{
  "num_hidden_layers": 8,
  "num_attention_heads": 5,
  "num_key_value_heads": 5,
  "intermediate_size": 1280,
  "norm_place": "pre",
  "positions": "rope",
  "parallel_block": false,
  "init_std_down": 0.0,
  "beta2": 0.95,
  "decay_fraction": 0.834,
  "max_seq_len": 256,
  "train_tokens": 277100000,
  "max_steps": 4491,
  "dataset": "wikipedia_en"
}
Each number is 200 + 40 x the weight over its row's rms, rounded and kept within 0 to 999. Layers, rows and columns count from 0. The size before them is the row's rms in percent of the matrix's.

# layer 4 MLP gate, 1280x320, rms 0.138, rows 1112-1131, columns 160-319
101,221,172,271,210,156,177,171,108,153,170,234,191,177,276,168,165,127,208,241,187,216,174,170,213,235,211,207,183,218,171,131,201,171,123,219,143,186,229,235,216,238,234,199,145,119,262,210,181,253,232,135,195,156,106,139,193,265,257,195,213,175,166,212,184,282,238,220,256,168,156,179,176,185,192,218,232,166,254,201,121,204,185,158,250,175,255,211,199,240,188,253,201,237,219,112,207,162,141,222,215,282,201,235,208,188,193,156,191,159,194,146,277,188,263,190,231,215,170,225,196,114,182,152,220,344,211,173,198,235,207,199,208,163,176,189,189,166,203,123,256,229,237,241,154,154,191,247,147,234,162,253,202,167,169,120,200,264,220,237,151
103,233,198,181,200,216,242,158,196,265,297,181,199,118,220,225,146,203,193,315,248,177,229,228,212,160,195,232,217,191,152,216,131,148,228,120,195,182,156,236,236,171,149,303,219,216,267,191,198,219,168,130,213,180,115,242,204,264,237,178,193,189,169,235,218,232,169,185,293,182,160,225,220,273,199,182,166,290,230,145,166,210,212,213,156,205,171,201,185,124,211,153,226,230,167,225,218,155,177,129,240,203,165,111,182,157,145,178,249,243,195,131,236,196,175,326,156,189,285,169,288,207,204,252,269,129,123,192,213,181,227,208,217,203,195,258,198,127,98,208,191,234,224,189,162,289,138,189,183,187,289,210,146,247,189,197,196,239,215,209,229
108,200,177,190,259,193,257,169,188,194,124,204,193,225,181,219,259,245,295,178,170,276,130,140,114,232,293,146,232,234,247,228,278,116,136,214,230,192,163,221,184,210,178,168,187,225,208,187,154,171,227,130,155,196,189,181,139,185,132,199,185,205,153,216,212,148,186,201,221,217,177,165,156,245,148,203,244,148,241,249,214,184,250,112,209,224,189,144,158,205,202,195,207,186,222,232,130,220,154,206,180,240,199,190,237,201,164,232,154,129,201,245,156,219,176,168,217,215,155,169,172,141,239,142,86,235,224,174,255,246,254,203,132,197,174,203,201,262,182,253,197,220,152,187,241,237,254,197,256,207,152,149,243,257,170,209,185,228,218,243,301
094,217,258,141,197,196,199,249,153,199,145,255,149,161,186,202,246,208,220,167,167,203,231,158,156,210,232,185,139,230,206,157,193,182,167,213,191,205,155,96,206,293,267,157,78,219,213,193,244,197,173,150,179,203,271,207,221,250,214,275,188,232,167,195,246,186,267,180,188,180,196,201,210,176,154,155,212,207,206,187,240,252,196,160,238,203,178,225,172,230,174,147,184,196,152,204,211,273,207,221,236,163,267,162,222,251,164,154,157,283,202,198,225,175,293,184,215,219,160,189,142,190,145,144,199,252,261,279,173,187,209,210,237,225,203,149,202,167,240,191,241,216,221,163,218,191,225,219,238,216,177,210,266,175,147,163,153,266,246,186,170
096,204,183,163,157,185,220,147,159,246,216,136,277,121,201,204,262,278,143,240,225,172,187,150,244,236,198,167,119,203,163,214,198,168,195,176,196,192,220,203,175,92,144,152,186,184,196,221,181,226,228,271,160,157,130,222,196,205,226,179,210,213,162,228,151,160,185,197,220,154,236,173,137,155,203,165,247,230,240,208,198,167,192,236,195,111,175,170,160,205,195,209,174,186,149,165,216,142,141,224,191,182,151,166,184,189,243,168,175,214,156,193,183,228,155,178,159,202,158,202,232,194,268,215,205,191,185,230,198,241,141,212,142,177,188,234,150,147,238,224,234,169,205,241,173,186,150,220,195,206,181,197,222,197,220,261,141,251,263,161,240
099,239,164,148,160,237,202,204,211,244,226,273,164,224,182,172,196,226,339,219,190,112,217,191,177,248,189,204,160,139,188,202,275,135,224,262,152,163,206,161,239,167,193,215,273,171,181,185,238,207,262,219,238,271,160,246,141,189,224,246,164,146,170,184,244,181,200,300,251,213,143,266,293,253,263,214,176,227,139,212,135,281,196,180,267,178,225,226,225,145,231,248,217,231,241,233,212,191,174,176,224,196,236,182,143,230,139,218,247,161,219,197,221,218,205,202,175,162,251,206,204,290,247,304,204,217,148,218,215,163,113,225,203,178,246,188,182,172,206,204,201,150,163,239,217,138,210,165,204,215,151,229,142,148,214,238,226,159,179,264,234
091,212,228,215,145,177,173,250,147,217,166,141,242,236,216,191,192,191,194,198,199,252,156,237,201,229,186,213,203,186,244,165,303,215,208,253,179,165,73,179,109,168,242,204,188,227,284,138,226,260,167,249,197,269,116,134,225,221,234,218,169,205,217,212,183,232,225,175,181,204,138,227,196,191,217,171,224,161,244,264,229,194,246,200,133,227,222,206,134,229,195,280,178,179,253,237,123,211,153,258,261,145,180,150,232,210,191,192,221,182,270,169,216,239,174,199,201,198,207,274,212,207,200,180,165,241,242,208,247,190,218,254,214,186,206,154,262,136,221,189,310,189,183,171,168,236,213,254,161,262,174,200,140,206,87,95,230,178,159,218,191
103,158,236,233,274,197,159,185,228,180,233,198,221,242,123,188,176,172,326,200,248,212,200,196,192,149,269,203,236,224,252,222,213,129,192,124,173,198,164,72,198,253,206,201,234,198,219,172,175,232,166,225,190,178,170,134,202,195,258,286,245,214,217,192,194,261,232,246,222,207,190,158,179,225,246,97,185,174,206,121,146,220,205,147,176,220,162,246,178,153,181,196,189,236,244,195,183,187,201,181,123,242,242,165,155,236,227,225,227,206,141,138,207,194,170,224,187,159,203,215,247,170,194,203,276,233,158,145,216,225,102,243,216,194,209,323,156,166,216,134,212,242,213,230,196,224,223,272,179,236,197,209,266,158,252,234,210,166,144,181,166
092,216,141,238,285,189,166,241,230,211,191,118,204,215,224,213,187,167,214,236,169,277,194,199,202,135,217,286,219,230,212,245,203,147,198,173,262,194,206,205,245,194,230,160,146,143,250,135,145,257,181,203,244,195,252,271,266,251,164,199,138,179,176,199,195,185,218,187,159,203,224,248,177,239,201,146,196,158,299,169,219,158,195,295,265,198,177,174,188,238,303,191,173,240,163,182,169,232,139,213,166,178,161,212,224,201,157,186,245,277,181,188,167,231,171,209,186,216,187,242,217,152,173,219,153,217,193,153,150,211,175,174,253,214,269,184,165,204,210,296,78,238,215,256,240,228,197,249,236,167,179,200,194,191,195,159,218,172,200,209,268
098,249,232,164,188,187,197,121,168,187,202,126,183,136,202,217,156,154,109,218,209,215,173,237,205,210,165,223,251,183,188,208,129,175,218,126,156,266,166,211,256,138,202,208,115,183,221,257,223,163,252,232,196,221,110,249,167,149,165,204,227,252,226,237,170,230,191,151,153,208,287,191,120,243,151,173,191,259,148,197,192,230,226,193,228,207,187,210,192,210,255,219,140,186,249,212,189,180,192,285,150,189,129,165,235,290,198,181,204,196,267,137,184,209,256,229,185,271,238,199,189,190,196,176,190,216,149,212,212,195,186,233,214,204,184,255,232,273,199,220,267,258,222,197,189,179,155,236,183,232,225,188,163,183,179,182,195,204,229,170,194
096,228,226,179,120,201,229,260,271,207,149,135,244,188,165,222,187,178,234,129,219,164,220,199,220,172,199,175,174,184,157,185,174,128,184,172,202,148,174,184,191,170,296,192,200,202,191,132,206,204,251,192,184,121,183,214,131,251,144,309,147,225,111,210,186,234,221,186,201,251,216,208,217,193,178,208,147,147,207,154,217,160,233,207,101,204,181,187,186,218,219,207,187,251,186,209,196,217,240,213,154,272,208,258,227,179,218,184,231,216,260,220,205,178,168,194,193,166,223,234,200,283,221,176,252,245,227,185,162,255,296,233,237,238,183,255,196,216,227,181,223,180,198,133,244,143,164,257,208,259,217,140,234,168,236,209,240,92,207,220,179
101,130,164,191,182,234,217,170,259,250,193,242,206,246,249,257,181,216,247,243,227,218,212,151,212,165,210,198,177,137,184,226,271,223,165,240,211,188,202,173,202,194,208,214,218,113,159,127,203,143,135,227,184,152,134,187,220,159,198,229,162,155,137,229,279,179,224,105,238,168,167,150,207,222,204,257,171,233,202,254,222,163,185,228,207,192,159,193,270,174,115,192,192,183,241,239,180,189,137,200,226,220,169,187,269,243,241,172,280,204,231,205,230,197,222,180,242,217,189,183,150,260,246,232,156,136,224,222,246,139,184,240,291,223,221,231,233,248,205,252,159,189,180,82,215,183,243,205,163,228,211,220,193,217,184,251,198,252,194,216,182
097,227,188,183,201,260,168,153,224,229,250,197,198,184,178,247,255,183,206,176,299,198,225,203,217,182,187,170,204,209,244,186,172,205,177,217,187,164,185,208,212,132,214,269,220,138,161,216,116,187,207,225,118,203,145,187,208,140,199,171,169,213,186,166,186,202,245,246,216,229,195,256,196,209,195,203,224,173,190,178,138,226,213,228,239,179,134,184,247,203,209,179,172,170,187,178,283,171,146,226,188,193,205,226,242,173,204,183,254,214,258,202,174,170,198,200,246,236,153,203,119,266,206,199,146,161,281,207,193,174,189,200,219,190,232,151,131,145,253,224,176,181,238,108,211,182,205,201,233,195,251,145,200,215,173,155,139,223,178,268,248
091,226,183,212,249,119,200,152,182,152,128,167,136,206,173,185,185,163,209,273,191,197,125,227,185,187,246,209,154,191,252,275,309,148,188,234,193,171,249,173,166,141,193,209,255,211,76,155,228,254,183,185,190,103,255,232,168,272,209,197,274,192,167,197,176,145,137,197,201,267,144,129,235,216,149,194,220,209,210,143,275,201,205,148,176,205,183,214,319,227,227,187,218,233,212,198,202,237,222,221,182,190,195,213,266,223,189,233,207,173,131,191,160,264,161,152,180,206,177,224,209,206,215,236,192,196,219,196,137,256,219,150,120,218,207,200,187,208,280,179,226,240,165,264,275,192,226,107,167,222,250,171,151,235,171,205,199,226,201,157,150
100,222,218,167,203,207,191,151,169,254,227,292,174,270,264,189,203,207,263,170,173,256,208,218,237,169,237,203,192,126,223,174,194,168,164,224,174,102,206,176,213,216,252,180,206,202,172,236,188,198,141,135,233,199,249,229,222,189,220,217,241,161,191,144,220,191,191,284,252,150,276,262,205,189,187,176,184,165,219,181,181,217,183,201,203,200,258,169,145,235,222,233,235,147,190,204,205,245,201,224,286,200,199,173,241,150,192,204,166,157,204,183,212,242,106,163,206,140,172,226,186,220,171,205,189,175,169,155,242,275,169,209,118,181,250,216,241,193,137,127,116,229,231,202,268,138,267,185,234,212,176,179,149,267,262,176,239,212,192,213,232
099,259,167,165,166,204,208,245,207,205,180,248,192,221,123,187,226,205,288,158,250,153,226,219,244,183,186,199,200,202,207,275,169,222,222,265,244,244,204,230,242,160,225,212,134,184,240,195,259,275,156,219,170,202,122,170,215,155,180,241,225,225,208,200,288,201,188,210,178,184,193,194,255,106,209,187,243,150,165,172,230,172,151,216,203,195,146,242,203,169,195,149,142,270,186,221,210,177,237,171,179,221,251,193,181,208,207,244,169,196,266,229,194,247,236,166,159,114,299,223,189,183,131,252,231,180,145,182,253,172,133,126,251,248,162,138,301,275,168,161,180,144,184,202,226,180,204,174,219,181,293,168,196,173,208,240,226,250,226,196,217
095,175,147,219,227,211,175,208,201,251,209,245,169,219,103,205,186,238,168,175,253,246,296,184,138,222,200,211,130,192,191,219,238,216,220,165,151,214,215,193,141,127,254,245,234,103,137,183,239,222,222,139,214,201,211,198,184,208,166,227,139,247,279,200,214,168,251,175,190,172,213,115,194,136,254,163,139,163,166,172,204,283,169,283,167,232,185,171,166,208,165,197,200,282,168,246,202,193,189,212,236,210,248,215,238,213,232,243,166,238,243,160,211,241,233,200,190,227,114,313,148,173,232,212,163,175,170,259,182,233,208,208,240,220,151,215,226,253,174,241,252,210,197,219,220,300,253,137,248,250,201,194,205,199,117,174,229,236,132,100,196
099,235,220,132,134,145,168,203,201,123,201,189,176,225,170,117,253,177,219,229,174,231,215,243,251,141,151,234,188,246,222,162,176,180,180,236,156,192,232,289,163,216,207,162,273,275,155,248,204,182,144,164,222,227,179,248,212,243,101,201,223,275,312,214,206,128,214,243,249,261,137,175,235,145,193,248,228,194,210,178,221,285,194,171,150,250,229,249,183,190,246,253,244,200,247,211,200,157,329,204,145,287,300,244,259,233,267,203,232,213,247,136,161,182,210,195,165,225,187,202,168,189,237,196,242,277,227,247,208,204,163,234,276,199,173,176,173,221,88,191,161,147,170,191,196,246,221,232,206,159,130,188,195,241,204,186,204,155,128,233,168
101,153,190,38,217,134,226,231,237,216,213,273,231,205,296,251,138,252,220,141,154,176,195,180,162,219,190,168,210,125,202,206,198,172,299,215,257,244,203,271,226,172,197,179,279,231,180,218,151,210,251,252,240,144,207,220,229,219,251,193,173,194,190,175,158,224,167,101,190,227,236,239,179,186,219,237,212,201,218,222,195,256,209,194,128,233,248,187,171,241,203,191,158,155,198,193,221,171,224,191,146,162,97,199,145,241,229,210,174,191,148,225,183,164,197,188,215,230,262,186,169,236,168,260,177,258,235,234,223,184,177,198,180,239,214,174,275,221,158,258,185,257,208,188,207,170,143,251,191,291,170,236,176,242,246,197,159,213,211,247,134
097,200,240,196,241,168,219,162,193,189,161,175,236,234,144,223,190,197,164,227,225,208,170,243,229,156,243,199,175,242,217,207,216,256,153,277,179,221,175,157,183,221,219,188,177,264,218,242,131,177,204,284,176,171,149,155,161,236,229,205,192,192,138,127,197,229,178,222,210,209,177,177,178,190,131,251,171,217,180,184,223,277,189,180,193,206,215,249,116,179,255,244,189,208,259,263,207,145,155,201,155,261,214,148,208,225,160,224,203,168,163,186,217,277,236,159,269,187,172,212,177,271,251,180,182,106,196,226,210,144,165,170,188,143,217,150,216,120,190,266,218,163,133,148,234,180,174,203,213,214,172,198,302,138,176,156,163,176,158,143,150